{
  "d_model": 320,
  "n_head": 5,
  "vocab_size": 2048,
  "norm_place": "pre",
  "rope_fraction": 1.0,
  "qk_norm": false,
  "bias": "none",
  "init": "uniform",
  "init_std_qkv": 0.0384,
  "init_std_o": 0.0,
  "optimizer": "soap_variant",
  "lr": 0.00384,
  "steps": 4992
}
Each number is 128 + 32 x the weight over its row's rms, rounded and kept within 0 to 255. Layers, rows and columns count from 0. Numbers have three digits each. The size before them is the row's rms in percent of the matrix's.

# o: layer 2 attention output (transposed), 320x320, rms 0.137, rows 163-198, columns 0-63
# v: layer 2 attention value, 320x320, rms 0.0624, rows 164-199, columns 0-63
# q: layer 2 attention query, 320x320, rms 0.0592, rows 192-255, columns 0-63
# k: layer 2 attention key, 320x320, rms 0.0583, rows 192-255, columns 0-63
o163 107:095135122112037151102141091167138089143157156116097109078069124109108158108114139138130059164160140115153107091030190131112103124102133107115129114203152118099128132119131142088086163123189164
v164 096:105124156106126115158118062114145156086089173116137146148159157153099137148061156121105135093175114086130134131104132154127091160122109107125111137141136094143197175161090093073102172109157124
o164 097:146116137128141088095087094115140101144078146098159081144112090180091131145138158133103101073164140092138172156169079134164122173141085181124100087128164143132174129142137126127120173138179162
v165 104:154105078139108104186116089138139144110155182156125143117190154125141144105116047073132177101168104102063181071128156148081113141130159141163121116186112084144168189104109127120088142149182119
o165 101:082108110159138159127128099121078149154149100120081153148126134136107134099226139101114084179072131104144131141143121196110096164179106118117065158099160134116160109068202115119165123107129186
v166 103:115101188100056133166162114148117174117094154143158086074129135178141070125185176128097089102178107147089118139099123174122120141128111101105075073181204124139191143157161102179099098113132118
o166 103:130117168109057176152188117116096118113080114112149114136169184051128097139171136205201096060155165147134099180147085148179115137145164128144151118100098061119130079127114134143175090131109173
v167 098:168088134073127084097134169152103060201089061128177132101066115155058133106111158086125120141172133121120102105136135123145161096152187169113106096116129113117135148145119197194172126138166148
o167 102:200134155128132097157081165112097113108131097163106122128133089144155164098144119096072106146111104132139170129145119205132120228136153111127126131121123167082142115092153223127150132135102176
v168 104:147086132144148094097116073096117118114080180114143152099131098117144134111069116122119083153120139109119153111101139131117177116105149086111135088172118139130117150167118156142087096181182186
o168 097:211111160142148128188091178156144169071127098089167171150101113170132176132172091158126144163119182082103132165113090120105078130152122132187083155126157109167149156154142137113071152140199135
v169 093:104129131135129149132117142068087130055175109151095168174153121138177098085140118160135089131110129156138138176146103108125112145088090155207078217142114101116140111151119131123082065157120169
o169 091:159179160158169084103131135135114153123130151168121133093104179129136110112172146085127163104080091115143150135154140108154100144108155148170093176113123110080195115096114168126191179067118133
v170 093:161133133054151152096109110140147148124097136173139110127137125078135125163111134148139121127139161124153111097101137141103093131161145126133126081164173101165139124066102151117179149159179126
o170 098:106140126093153149107056155162143118173141181135121121118128125126065141086086102139139121139115100136113155119111112140156100103085166112115119075110112101141111120148177182034153092146156107
v171 097:124108177138144192103164085165113140103126102156168107082158119140152192153172141138128091136179129164139132133144122166125158126157154147108172109123101099128144172108227108129118163095154183
o171 097:121166154138121098147116134159139152153082106106113109123145175117116159154102089181117112178140079123176143115128061162142166186112133102146145136111147178172186154077113141171158104199108061
v172 109:081135116112099160139122181129151125146064129137058167149101123106153127165165189128106154138158162161101152107093116122145130144096157087119167120065102138154148153117130100126089143186071131
o172 102:093094117167149128118117123100149115131132134190074131201134164151131044124140150147124131092151099099058162078101168132207117087127156133096132180139113140129135179141088146092083101105119150
v173 100:144100145144120067122106154153178118127184115100141172131130199115085143087144101080188093122103112165166131084166129172128101131161122208064096196154160119166140077111098199136102195092171088
o173 096:116146045172093142090115137106146127056153109099122129152120095112152127143130113080167140100116169162202140107088103174138164119126138137184157138111165150105122083155116115158129144150143164
v174 096:095116146110124135139141102077146133144123095175108129135060134106128160173080115102108091099164171129123128156107145099174123146138095172134104158118158085135091109155082169126100118093091155
o174 091:124157159052143148097131101135144136100105141102124131163128146160156174210180171099136124191118171069120135178132112096079140064162117196107088180127175123110151099107163100146130075077101093
v175 102:146100151051179183154137071133169098155097113139153179159102134138142115127109156121148097079158146198132152085138101074133103135091155082141120053129106118130123128160132080212180075106093130
o175 095:081097155118166120114150189124147110167136107094149183111168087190140085122090183077096104173143191139117146141136138069088048145118073140086117134130147136134183156111130157169150075117126131
v176 101:122086103142115082075043159131070180107139101182105131177133143132134111149131170122078168131186171123177115177124104107188196112160091125152122150103135151147132090132129178141128116104114134
o176 098:119134130061122144039071166136125151124116158123121175092116092144206108205074165066141199122146100131160178149078101151102069078082059142113110092174150094155094165098145180131091166055135166
v177 104:143118131147181148141177094196156148079142158103126189086104125104162142165102148145108113133148192172162131052107132145077141110168149144154132105103145117174149162162145130122143150177150172
o177 099:119134107169111187160123138148105179140143182151083143151123141126097114132137076110139158158123114166160110088099200149111203132150144155115106144099119153126168158123115167128154134147134090
v178 095:103097153091132175089135126115097153136122095150147083112143167114166106060154152144063084088070140133161097065155128058126132114143150137130129075117120119125053120112153133162086124126066134
o178 096:129180179121093127092113154143124124151116134130087100111096108113179067147126111132153126073127160135163056118090122112135143111112139094111157107129128140169114194134139209121147143148137123
v179 103:126134126131119133142107137093112169098145134155109047153127142166099096090142194136140139174117161076124109166104140096124150116185131082142175094166152142146101130082094140135101175103176142
o179 098:127168153053103088157132143060145036138127096142081108169087233146083085102094147090171109144132142128179140139121122083151179126176156131174131109102146164173139146072110162067173089126145110
v180 097:133136120119160134196120143107116098135118163170080121132120140140160092146119164182125068180132108141125152164149111125118123090145154100103158168109130154090118113145132096146113159141097142
o180 096:102110093094115140121134060130146152179095075091098175113164118109133189130131140128166120092157118109132129205150141106174185099100191074131118149138191110141135197122099117103155156114141151
v181 101:111135120151097094083094175173110171154099166189114159114095087148145100097158146091114122176141116123096103118168096129116128124097095191078144108111103150152192127087133124111101105102079112
o181 101:043172162183162148118072145097119117213143125152127188146112118131160135204161136172110144142152061108081182155171113161116191164162090185085153134151133072179153147095162128142157114146129116
v182 099:097116084104136158175108160133126127122142123091118181181148096105164167112122088123110197085120085073159131118024124143124098141092083117130148099151143154121123130109135108067098098152148157
o182 095:075141095138093144151117112114102126127089111116151066155133154211115133128100157173129165110117077152118126080096093118063126108098150134088098153121127146186122148125114067140130158148129139
v183 096:104097143112139090115147179067158175136163101107166085095152133106110124070136094101107133102115101178072097085148155089152082108154088165110197101152122117140170162067180144102129159176130186
o183 097:131165100099119140100157170138201109117154089142196153115124111161134160106129156170105220064139144157099122112104122122131123110097086150082143137131136152110162149119099161128183108128169125
v184 098:135183098173122127142162138149127175164149113166143111085086101119146074150128133059126150109141135105085133098091082136126114157128134171166161149218129148126130104132145092113069114166087119
o184 094:076128151105151089139111103135075123141156104201111090067063160148129163084193140126122166145102127152094154100130157177093143114146154149123138091092104147171131144139183132170176068146090087
v185 097:136144107100094111148108141155144102128068110105217135120183126134091075099162141136139128102200095053121141129150104125126105042098175092105149128134114165107132124169176175084133111131114095
o185 098:135088166117147197163091094129150114178065117194090092181160120118105148069156154166133145099127083126184139129077141133164089145134099143106148132110184120123137192125140154156099191186186146
v186 103:136117121074124106135142165197106171096101167155134129064133162131109157167156153128086090143168109153117109126126095082136155072139154095086138107113141177174138116103182121164181132079123125
o186 099:069128130127164154120140073108164141132121061072084155187116105172140115153114113160125111123162113136105115078173110113081163128132176093173151144172166134143095149101146149088135121105105121
v187 102:153112082165120100152157120123113144121118129146117168125169135135167150143130147136174178153136078069134123102094135204061130149202133173079064113142166152117152162132162084067078168102183122
o187 098:125123113168166137144128180093053113129163108166129096134136055104125103096104060121211093114116119158074104134113057132117105118200083106108119101098131120097138175177152079137135206150110154
v188 101:176116180087185128110112125134128166129077025129165125116113130185086079137037139072125098116138160108177129147144073124101143098145143149093086068141149155156145085128154124112133117144109129
o188 093:137075136171182094130130124140163114109086113156137132120076141110091095146089136101100150077173160093103057137098099114108146170104099139207121068121082090084085180097115068112130171144109143
v189 103:095152056181094105118140120161139114095104161073141131115144143116094117165142110179091120105134109162113141117055128132134096063135116123145133146143089154121193155086135125111088130110135089
o189 100:152146115156127115114122106066111036165156133134223120145147106170134124060124158207119121082114176189174163122138117146139158159158126129079119159118172111120169058100141093150073126143079128
v190 098:103122138141120095108168101182112137131099144106133127077064119143132102150126075087110101148133147116214144084081105104121093118123171116159175141172139124140170157123146179135133157146166176
o190 095:110128106013088134103149088145109157142143117161117079108134074139143103110186155109178135134154113089180177166132160079115148105152143116090136081041140131115141132143109072150123154147042104
v191 102:126162168066101169119158144203166127180094173083136133084103150095149144140155138104120124072124120157179142113129161134077129134093114083088180040089120159100149160150129100136158186150192149
o191 108:120132110110138113119124103145121088174168133114157119170143167097115085111104093085105086112158050068162172143179147156111134155190137134142070120155100147111131156129126169096149166147132158
q192 088:181118137146125141051125150137125138186144126231106146138114149148204175128161091126114088115081135126126126202146157167050099113135155060138127147167139090141154127143109180151143144182156066
k192 090:096163140175174144150142111092123147125094121124181146127157092126142077100078129117128128165131161129103018119106136129126170118051111136140127068133121182111162220109143066128111179083122123
q193 096:119164111100143104164066114171127126127119139033152117112166152177053078157096168146135158108086176174110167101068115125167094133156109107074167123149086106134139119086116125096192160119110133
k193 099:168145075127065109097149153153086076121088168126067088117084133118140147151132093105108126139135094112156150148186104196103160156115092165146115160118108161156148115116075157100122107117125071
q194 079:160073170172107181059164133141137111135111126206113169172147159182168137140160084082114083139123113159147109196144132159051103121126131109145108102178103165117175147160112134143123134162124070
k194 076:075170160094194122123112204089130197112124068131128144120141094084160124069171184115138106099133067134132124174116179129147137123120166112127100100135111130121154195145178093172076130075149126
q195 087:082089157161112177156176191121130103105173113229113143116048111054105140127127131169115132113119142129120114214163071147080119133062143151163106083052119173142094117152104104120084078100180125
k195 108:087143143145136121141145109110111170160156101110123157143132103128097133154170078096154120156227134135140077105108145131109129146208155101100135109119129137101120093106168123155123125157037155
q196 085:071115158135141140174134097083143173142138125170127127148137112096136225099144151111137145148134095131160100071166167125100053077086118058120143128083112138084146163136065143166127155107112149
k196 113:104081082144087066133079131077098083097101163132161157130141135145177100050110113080118141148100219132156122131137118100151100082137112146137147152123129171145097076135150140113080140093159197
q197 091:126129150141147063146068085127144089155157074159135141151137107126112087099130101094116187134125139112184130125154144167142151151191111162147149182151133123108169111133145076168145085103167164
k197 086:121088062181131157116132094163096064127176201135138119178119171072145160126095137137148128080079135126145115080131083080162137116143135180123136153090140118193115085131114142110161162139135155
q198 102:137158119124129200168095165122100133087147107174178117176089148133152182161147173081123132123148107137046078145146138113170176056098121112155100091114157167075181204200098078072162136160149153
k198 110:155146138050101128127118143145116166153209094105168105145129133116123155164105148165115123170163097085115167123140186167120124144136078132126154180097144122119114120086120129120089109099129177
q199 105:125174132114135129142067072121123074204138182096129100165132137163116105116138139123145099107142071149142146107092102122068161116166133161136143179160076139115159081123139117169109166193110085
k199 112:172114126174088110094055150157110128061077145115163132119105130047129167096163123106166123115152122146106153147139132169140145074186160197118133088092193144107032151208093108191080125102110175
q200 080:176159102084144096142128135105167085102176105124146138165085133115146118153116126097084129127113104155075124144078144166212140145138181133108164135093102149159116069080100176122133096111093082
k200 106:115106140162137187123147082164147071157147136105123136130080141119141138178096122183119163077107183098091146084098116149117094130144125141113133082122158099137170121153133102120197132131105129
q201 101:139077135170093131171123149067114146123105057088179122130090161160131145130142137190147154127093123179107091133141132190141110117108165075113158110106169176088150177187118186111168130142077076
k201 104:093079108128190209103136165115122120087136077127117197103124116123165138150250117085143100146099146172149153110155114115163042109142128099087151118109084100082130139134134165117086164155090136
q202 101:133129069154071176195178114176152093139118138106170135116130072085123140134138105095088118141130148170164182174156148151106130167170062158130156102088165130012088110097119140121153118140036181
k202 118:150174101127130116092123123141098145124146122171144113136069171193051167149161160147110163081170168196168156184138103151123142113166173136112170134085155144109155112111139130106080118129153130
q203 105:175090067092148086143146169152076143092111080106106130153102148140096101098147143191157098124036156111129119091113140131126113141147103111136058166116124156108154116130137105089087097117133107
k203 103:144111169134097129132100167078105128120131100123101168137188084136179134195111044070092157119086122122088170175111100147116132165162129088084126139176101101195124094191091131131111082154180041
q204 106:120141098124152111174121134091100119095091074138117169129205112147131156148135142117111147136090097121210111176082105116073110115091196149100112158152125148117167168134102068179106117094122102
k204 082:110081149174174180087129136113082129147118174137158139160097117177181072139155096070084141149175127157118146202169136103092096076102184129092183144095046167127121060159122139119131113200138125
q205 101:137149174160114095226096132182142162092134121068092113155135154172083117133128193132114155132161095130102132176114109146202072102109091127122174182182099166080123157142167108083100148145142079
k205 087:105152060140165086134113142118115117098116124088185116108151182135121174141146171137094100142140084185113058140170125125081147109080059128149105106063125119093088090166159060133136117093078149
q206 089:122114123176115135106156134171137072119193122157149150131124120103108122156122075051138132143087188100113113100157139110146102222138104108166095159069103147134125130124114090123106158120069203
k206 111:115154160091142077176140161167109170208080104231178150135158106129198124149092142117182119131142176120116108155124203141157137122192128110166109066079187124161101132172163087126073170064135132
q207 100:126157091106187173155163115111097179160114125108121162109107128132132156127117156097134154086169187125091101141125158137144102106082138154114115155097132118076140124109164158160140122098165161
k207 116:151106163150103131107146183176132109169173137134102086139139109108111147188152104195060130140148073122139139083161152157152124130146163124128135133150130079101180114099081131128220100155135122
q208 099:162147175089144127156130112101154125144063151122135153125120105153174109117106079139115115152142157121124157187114153144177125095069157139140165080041171105173158124158168162123144120110136107
k208 109:116090062100108125112119137095067149149094130148152136114183145167108149101181155158139077148131134173103137122091105201152163134045133123163140123210109146052159145100135123178095167081075112
q209 119:121121052142123141097075157059143119186130146111124149113043132106137122144096124076100088110140137150137140124195119142091130154072087149134121138092111163176101156126082139115132148124115176
k209 114:054132192121151140173120164109173130148127137110099127169188111127157092146184127117165155087122141184121107179089137137180113183160203154159161120115176120173083137142115180194100086171117143
q210 115:033103118140118119101125141132174079125091118154156120118162150132189095132135107086098110115111139167165102180144116070107108138146171116112119175099165121176133092112092111121038096185112120
k210 116:116118151077165092120135136130085122110146170082134158115112170138096156157120150163145088068118130132133086132121088113126104071183144141065125186108182090133130121105139199140106128139091099
q211 113:141133085097141161177144144157081226116093104110127152133181112146123152112105135173119132135157057142132109066122132051202139099144083123161103175167142112123133176149120070161119121133162179
k211 120:141167135157112118107130097144101103151142134131146086091198125137163160092079122094138113143146155085096167082133078193182114090095131128161152130116141192090076103102210140126149177057113154
q212 117:110141120147129083116115111097147115121090136082120130157148137134124168113175113133091148073159131141154121097103183112219139115125121136156182141137127150124138050110138155074155129085093115
k212 120:115150040111105122172124137107144166144155137147101069081183168130122046084140126111148127124124133110150205140137172102167133133108148145183130077117119079131129117143182099130140151169125129
q213 115:197113109140123103129182132092092074157214107181105104104105122091135118081111111145122154100067127125132107072146106111120171135165153154196155137132146091177108104142092136089073067131189070
k213 116:070117151095097172126118121160077131130120157208146156141146110148109050120193152129152155140089188116093149101117153109115089109122113186170094157192155138125130142168138163192172097139115128
q214 111:062144166174104163091129127155094106121116121140126154115135164114125088102139125105134116143085078158108166096121137119083102150120176162143130082104111158187106161173081169185092127116133151
k214 114:043199128104166152196050120135187125124094068041133141146094102118088121101131110124116207098179161090129102156118093129088134132142141135128071096103123084153176131080123118131135165145128180
q215 118:154130125168172184107093136068160144130155098150184047125104155115103153118132130083126118135124113115124141111121157189153139120106128082142152150112101098109068158121139176162137174097155198
k215 115:091168168105103101141091132188168150160191189103120094118169112105154146160100155166151065114115136106172148176086123139081177115158116160187152124210140108113130170107144119092099145094150185
q216 113:132198150106116100102074129172110104083147167093195088152090094066092139133140098080080166078124154150132112124104173137159179167128114154175078085081123104152152096101130135099143147151080131
k216 118:141131124113154179139103090156097137159100115127158174141119160121114078108151103125114176144093170062190196115173157143127098067137119201122126148140171096168152099135138183122139105133124102
q217 116:098187126126087144111130145157110118128171124099079128151123113052088164204144113193131151153112157163126170092106111117114162107157166096167148128070142096132115061160137124108067083155150121
k217 119:080146123133172122122073082154163136094156085119136099133160108164132132171135176084069092136206148173124160122125109135124130120078164114108130139153119111163079153155138152118165152092070095
q218 108:080171147145176184153177091097136097163110119120112120146090087123122099154114063146088164141122182124127087147097146157119115056146100107118096122108149153179125169124135103034156123115160129
k218 114:070054132114137103058159102019097131136125115140138156070122092174151062107142167119111152197123113100104123099114116143133122135123163140149130164173103160096136123135152191146152151109129140
q219 109:111157148098108118115051109067097160121042160147127129159153124144130139085102125125121160133145130172086074146132193144094110113120144180130156123131037122121122128128153093148133160148124115
k219 115:134167129163101164130122150141136187106166090120100134108146103091149150108107063103150160115128163125095083108078169158150211072090160159069156138145154107155129154155158122175172121098103097
q220 113:153164079103127134184142168113053079130146099133124163123171153145052060157181167109127166165106157129137111097116062135132160091173126171123185184200189149152159104072066173135143127106153116
k220 113:118068112162147111085102188168124154136211137103169110100065151114141128109060184064159102166168158069079094171082162164087113158155137091132155132136120116163173086100148137120106125126108151
q221 102:139073109126187160182080102172131093123103146091103126138141142118155113105140136147100099173099072050153103147119102143152089101113083069186136139097086148163190145114096137150050140105143132
k221 101:087109127081110080166132096141104123132081169146179131130173130137136084114136205119162116148089158142147102124192093154174097117162109163109139139049126117142132067140170163160140137152104128
q222 111:153142130128119148165164164068105153164035133112166137136202123117122178083112193132165134096092117077167161148124141153122120126180101095115139186178147172117134119100075079103103068152087131
k222 111:070149042093078111131098133159131158127093133192071110062178149128192144093094071131169133139165114136153131107119142159125152150154131093164173125133125136149116122126127144156133082160122156
q223 108:124143171174110165158125093106101148157191115134103130128118148142159098085069083202091076149116069113187172145150099181143122105113159162156138201124099089104135156133144128094153084062103171
k223 108:164114179116125119151128140123136134161174110092087148160086132083127145108136160116120127136146124151126094106166152166160097126105154140143092126144130159132145086186097107090158148142092170
q224 094:125115088104072105144086099169157051102106098071168182123136102172095096161097121115112180137110099151156147128080116158148146135194146180114101189156101130139151087109158116059151120150115118
k224 084:107128182152118128089109101181166143110157108134100118137129117108123207092159162169119134136120093123157132150172080088097103156140129100121097089106147144169092095165079093135152096129124118
q225 092:108101126126164149170117152119144141150161142108079116103130127131086096115102156134140146134120082098091156102085076122133094138103123148136146113093151112146053123170155123208083118071130148
k225 096:194116084119053132136131126190179155126097115133119073111132123154156158159065103117119057112126154102167149085177149171127173121141065173144126156147154130117140147063073147105111128163130196
q226 081:129142130106117079119116119145157147062093095098198169165187129201120123147144132149084156132160127119172137141035124169132193137162129172128147171165125120142150112088176103152162121124171124
k226 096:139132112062160129066092121087132091127139149148101126122096133182118110113142110100153116089127129118144188120176091099135125114117085146094129149140057090150159126134073124115101133136158151
q227 089:104176178146130137070124108111118179128101179189093108189131150142183104140158142183088091138145166111145127127113159105139123153122184101120146093110104117117162164092093167145140091148206097
k227 079:100176111127191117153108090096094147121124095152125093183145119143155128130094137133156125108161090124144125134090167130116120131059103098143103102136114121115164240096129133153122126067132113
q228 089:182053155154143156121152131156123151140182106113111170143113133159160144204124096131127073150069141181123168191130163146089089184153104139134076130077191074111127157105131216175109149098134133
k228 082:086183166126173099131166156116106205128091098163134144143205114132179115148120152060166140080082125079141084136107116160132160170132136095104100124163134136090173145130149118160051136155112153
q229 100:060081190131144198104103135201136145145117153164099194141129092170056105111053115168171144096106090126182182092114102131094134098091133173149086150128156146130129105174135104167141134115101189
k229 112:095099097135102132146106116123118106157105130122143150127124138138151105089113194187112049111167098098131126125094117127183167118116166112160183118107116183204135131121124099109141116105116156
q230 096:104138118067080140136163140095125110156109158115129107141140118088059105085166151177104236111167136085130049141132158102148144103161105135125138126187133151156093158150178117129195138153079138
k230 089:160107069170123139145094148083118097130137144148111127078077138141071149141119098214062090123150129138173128092184112156124090167118132107067155141094095139164117131128162156103145057157126084
q231 101:098109165115149090139129174108179134086181149125124114114137186158087102153108194119094099114148139123223099153129140186098162152105069105168152125102072106129125201173191144155170160145131126
k231 100:143102123152066132139122166104158110195135138112107173126116108163168143138133124077176145088151150072140104179141116116131066099123098167143137095088183083119097106096181155182085141149104126
q232 088:179146087139134129184079139134154157100133102050119140142172119049058099121170108090114169095152159122138126156121093149111156161151086192134149191167153148151102125148146105136090108114130139
k232 073:146077094177146084102128140046161089113146189057138071078116119124119159178092135171162072138094173144124131130097047093115135126164157157132168140104069134110117106127142152103155168159129173
q233 110:144091134133115108115110173140111187148126093114127140157182134066162143142136133088080092143076171155147149082146131110164161167170117175143096101147093080113121103152131136128080120178145190
k233 117:203171178157110189133095158185088117165114112144106127119010121160107143147136134121130143131151114050156122134066130142088126105135143149150164123133118073117100158137137124076105148116104106
q234 105:163163117197177118160142125113116117145093105111126086137119157112158110175107150153129104168139110179113087105142131075128149116184146147114118060161147086129155137056159114106131121112121126
k234 093:196140151127077136139142145164179131130145112125131092112074131143096136133057076151139135166149127099154156113126201195090102025096124133133131061099117120175144137119139102087106156152091111
q235 101:227123126125141114198104104220114117134167162108082133109087069130123142091083150036160173130102110136105109147147071062121137119173132066130126122083127099125129106086066142117113206107148098
k235 111:119153187092148114131117160159130192156104162094153097220097164096119149144159155209062099104145126098136119120151163112094169127126139173114070076137119128149141129123174057156103115141173139
q236 099:106097132089106115085125145211103114120156173135106112143122135179101140143108127148087055159149135123159130113123141159206084114090142119102097152149084094131109146183116145138131070143167132
k236 119:117078103102078167119124106137130138120132115141148129173163113152122103089127101073172151155080057158094128155089146121174122101121132146153115124089207162117116135106114136150145138073136073
q237 110:117100137091110171122106110120114157157130194127105157117142081124102151145134157121125145112122146194148154121133119098133165160152119179143152145101107118141091117182118111178180138145158156
k237 108:131155082137191133065116127163120169116107153192083120135160083104116143076167134035135124058146128140092135087137123115141126117083097131144094154150125153090127146118153110174110095134101163
q238 100:164103204126154142074153146106127164159136165209151091138129170123126140165142081116122077117128117146116130148146144128117159094075132134145159132111100089181141153059108094146132148113136160
k238 074:144143092126078092085138175149101115142119151124132170092140136133212086132058167081137157151128182113127132178143216156109127125110151116160120101089122137128121156124181154173115121148114171
q239 100:180216172103116130161164103166124142071144158113100149146169124119136116161205133169095211121173102140185145126115189142175099109153124130104116161122117160145123096095112127151142106100086131
k239 083:168145130154095128111128112069140116125166104133095141161107122169114164131133101083089132126161116119170129179101163095122095112131117121094121096119087116089112112164121184163140152117150148
q240 117:089101148138124125073168103119112075119109116103115100183067162116149079142099117190116125160140152135066091102211132127118152137119121112116160122115176115139127100151140153103107179140096057
k240 098:135171116152101139220095159126120144111192173095137098137119200145105128156111180122090172087114109103126142133108078171084123143155097143139052064140182113163116134120171115118085117137117088
q241 105:109041162137165141125162081124163165154113147087154127153181132086140092131202126173101171146103109116208156121162159091141093120140136060141103156183128159161127154119107121086164121091127142
k241 112:161107143115061121068209127099100148168116166221122142095120094124165107127128159096162067112107107124109102178164144107100091140126128058122150095140154119119152177137147133169111174112179090
q242 116:168170072104126088086065157139139090101154168102136208170123109126112119110113117116068139114161108145129183187169195120141120110153114158080115103170168113161122136164095115090101155087119096
k242 114:154098135148209093145104114105133079133115184096091116146120146059138134102144172160180125151106091154161117142150089090101190098182154099170113093106142118105177125161122158099153100185141096
q243 107:113162148154109146083154105149159075138150160146147132105167088135117098135163183129081122100160093147130179165087170104117114161116188111142063125133125124168143120147123131132051150055128098
k243 094:165101184112120127066097123173162137163150146116188073131166151172114174151157087105161128156155195134096138104102129175131128148076157162148092136147206084118098115118105115122205113142073084
q244 109:141143125118191053113140123105147110151164047167159172195136031113109175160101125101094120101136096145124082108162111099104142128114125130148104117107141156082131126161088160129084074149133195
k244 116:157158140120117060141102121157157057049089118144104117164124076089121125136085112151096053144177084150197119133107164128150076124130165127123136129138157082109098146101132149093106156146152117
q245 113:111161174097109135086199114144133190093146123107132117093179067152127178119157128100163142138100121116180158139119107190103194097109154114169108106111152101101107106062094163115152175072114181
k245 114:146201157133115072083135112129133111134124134105162174158100181140126129154121079155043139145210102123133094158116121091086192137096174095120135136143043136136184105132156150130165128150138084
q246 112:125149116125141127102088152086139148163128127075064113103138190099172144136116118093125170111123184146130137114122109147125076126065055138115106115158148112102156134036154089140060140092158076
k246 117:140116121139180180156117145132046127126126121160093082116114162122097100120090162113083185098120143085122114135125161103102138095081139120153121114179116102119136078171149124117100106107113181
q247 110:098155112098114163120127122111101105123151163187131131158100128123035135085101068074128181094069168143177113126113171138174132148101123170136138126121117127147161158164127082188172113145149120
k247 115:142125144063210131153102133162096175083056105105110154152161095095114068175152098160121092169119100135062115101175129114134131198131128120107107103173111095178136148110091139099133146117145119
q248 108:099102109142143123087148165143186175088139157087141065142114145118160165111165147115172095114130198106127194140140072151103136117071114137121186180102159126173088154135094060163078123147160133
k248 115:102141119122102139181119137154124058165168114142154212110158103168143107145154138070173135135154109111194150173136130152112143150179121140106124144111181117133094074120135181142145096125146118
q249 118:144154118167116138190081127157120138115099116186073125124166063090143175113153161133123145124139162186135127120112148088125140102137106094124100073078165129177145135145170075155148152134139109
k249 108:137097167140161186134063087101115170160154103124150096129100127160128092131136107120132120134095127105137143141158152095105098077118066154103152200178060069131126113115115146153123104175124119
q250 110:172078078101126144144162105145119114151117053115110122098109112115113083122164105171106111129080125048105165083100094097158171113095127062157079051135181177146073124098103161123112100182147137
k250 110:087088133157096090109106069116147108223204089125155124081135114081142166110195130157142108123147120182137105150075079108127145155076112137166197149178096130148122143128179069133116133037162143
q251 107:085104124101111153063166163068151142122125121133134183097138051135095132126116110082145166178154093159166163149197052102128184140099120115087118127065080110101102169156052116112158171133169149
k251 104:140109112117159068176091169113122158154127083106150126164150096095139141155152092138115086078151172124119159152167094086169097134155137106167089112129158112077125203160107142147071112084144112
q252 106:153180150130140161082157111173146165158182121111127133075143122131083121145112120109124121131116161160175117149090097157134123172137163138134145176099047079164122139100108119139166126103114102
k252 109:049087142120146079156089111116148134126160144122143091167095149167160123182084105091137101138146216123112134128176107126097133034076100084098159129063096098156101185113186162196150145092149095
q253 113:115116165101117124126078170129083087128128136118192096092129139137104121136150128131129146113149118122099213156155101178188170168117140159211096115100088140123147107096124103105142114173070142
k253 116:150119174098138144104137160101086123156104150103059105127111137171093108141120123116136107097097135155121095115123163173115137141175137143127148127146085153144154090137133140085087136159130156
q254 118:118132153146182137075141101163083150162138126180106132085124113099120141050198147090165139134131217158139156131148122184125112149116097127129169178160110145125096114161086148132154084119133083
k254 104:187150149139083121105202182093112170109099089187114115135125132154190165111173123139104105100149173092116106150101163109088122135167149134152118113141162086101168135070095091086122189147139125
q255 113:076114125140154129158115143122122148103113161168132120074047090138156147128119141130150127133114107136097110134119154152138186052171098128062091148111089119089130136143113136122097096137161137
k255 113:049109130193070142158085140118122159100073119116124145133160199168160113116095112196142086147134130134167119176129053156131099094106141167148122078137123085076150130133115076107120096097143140
v192 108:103174165116148150092124136180115107120106138152117102090132142111140147100081117069083145121122162114141075110141145149117143107137092153111087121110138034115118095181087168140146119149140135
o192 108:092121171153076113128135165181149125138130138132140109189079114164149094132086087134112122140122211129134084139123147083162120154150132148163104088175091149155157111172095123130127102104138095
v193 105:087136092115092140094147148093119071123170170137135142137147154128050193114139143102190103088158188167138145164123101133218126129149111166165093122064073114122074172118096137121179175140119064
o193 103:168125137141110102137151074124160138132141154150115102146112130148152168070130193133095071109133114123152133170109180207159099146131106131180079157133123115190182063177079129138128141112116162
v194 109:163188158110131184177109134180158120134168163115115136067127168092132134138141097169157116140105139126125118111215125141159166148139154081142141160078170123070101104145144189152152117099110109
o194 108:126150110154176107144155146138135130142107150164100121106076141091072136130214125130149050117149129156112073166125102134180163168095143167160170145122133099157148115104111174142122136087093071
v195 108:139117148073180126113116147155120118186104158100127158165110137163126094108129128106178138089077155171114106142085123169161118132157183127171138149113130117128140157127105165129152141119084127
o195 112:120120140098153119161129109161181128119107118103068130076136130128105188069098114138168114133111129194071121090096125156159100131152101069095193155111101133129163110198115094160088168132198133
v196 106:145126118120104090209182105150078065087136138117167126166161090175131191176115137148139147128158107108154137101122140090050092156109140138178114108150118165188168143108080141094151146146178128
o196 105:120159113142189110157120095121167115072116155052142132153084093111128121103115115154106102147141113090123182146136102169137063115133141141182116049140178119150040116111140129095179068136155137
v197 104:132129153200059110109231102093123082094141149126124106115102101095129134134166137135132111109073162093086162125123086126106146051114169070113089134131129141127141113182101117127136161169117147
o197 102:097080112160089156130084101120155114082190151100078167167153147156113100086113086162135170077222047075048127112122094091162156148213102123150128117100131143110089143133104189111164140147134121
v198 115:155152158119112126108094133044141174148202146123120149109124155151167133151120121124126161147094124141111123156122124148110198130147072070139078137092132150075115130116179088084159135070126085
o198 108:113124157101108124167109145110115129132181146160100137058130095099154069170131170147123163054141140111123095097105148159110132144067119178166139161120137129112114148118110059153168090141098157
v199 104:147092097117138175118132126102140108178161147077179132118132102146197144137123130166147220047175133143092128173149183116131131110156129136139109166153107118154138126132124132154128121135060105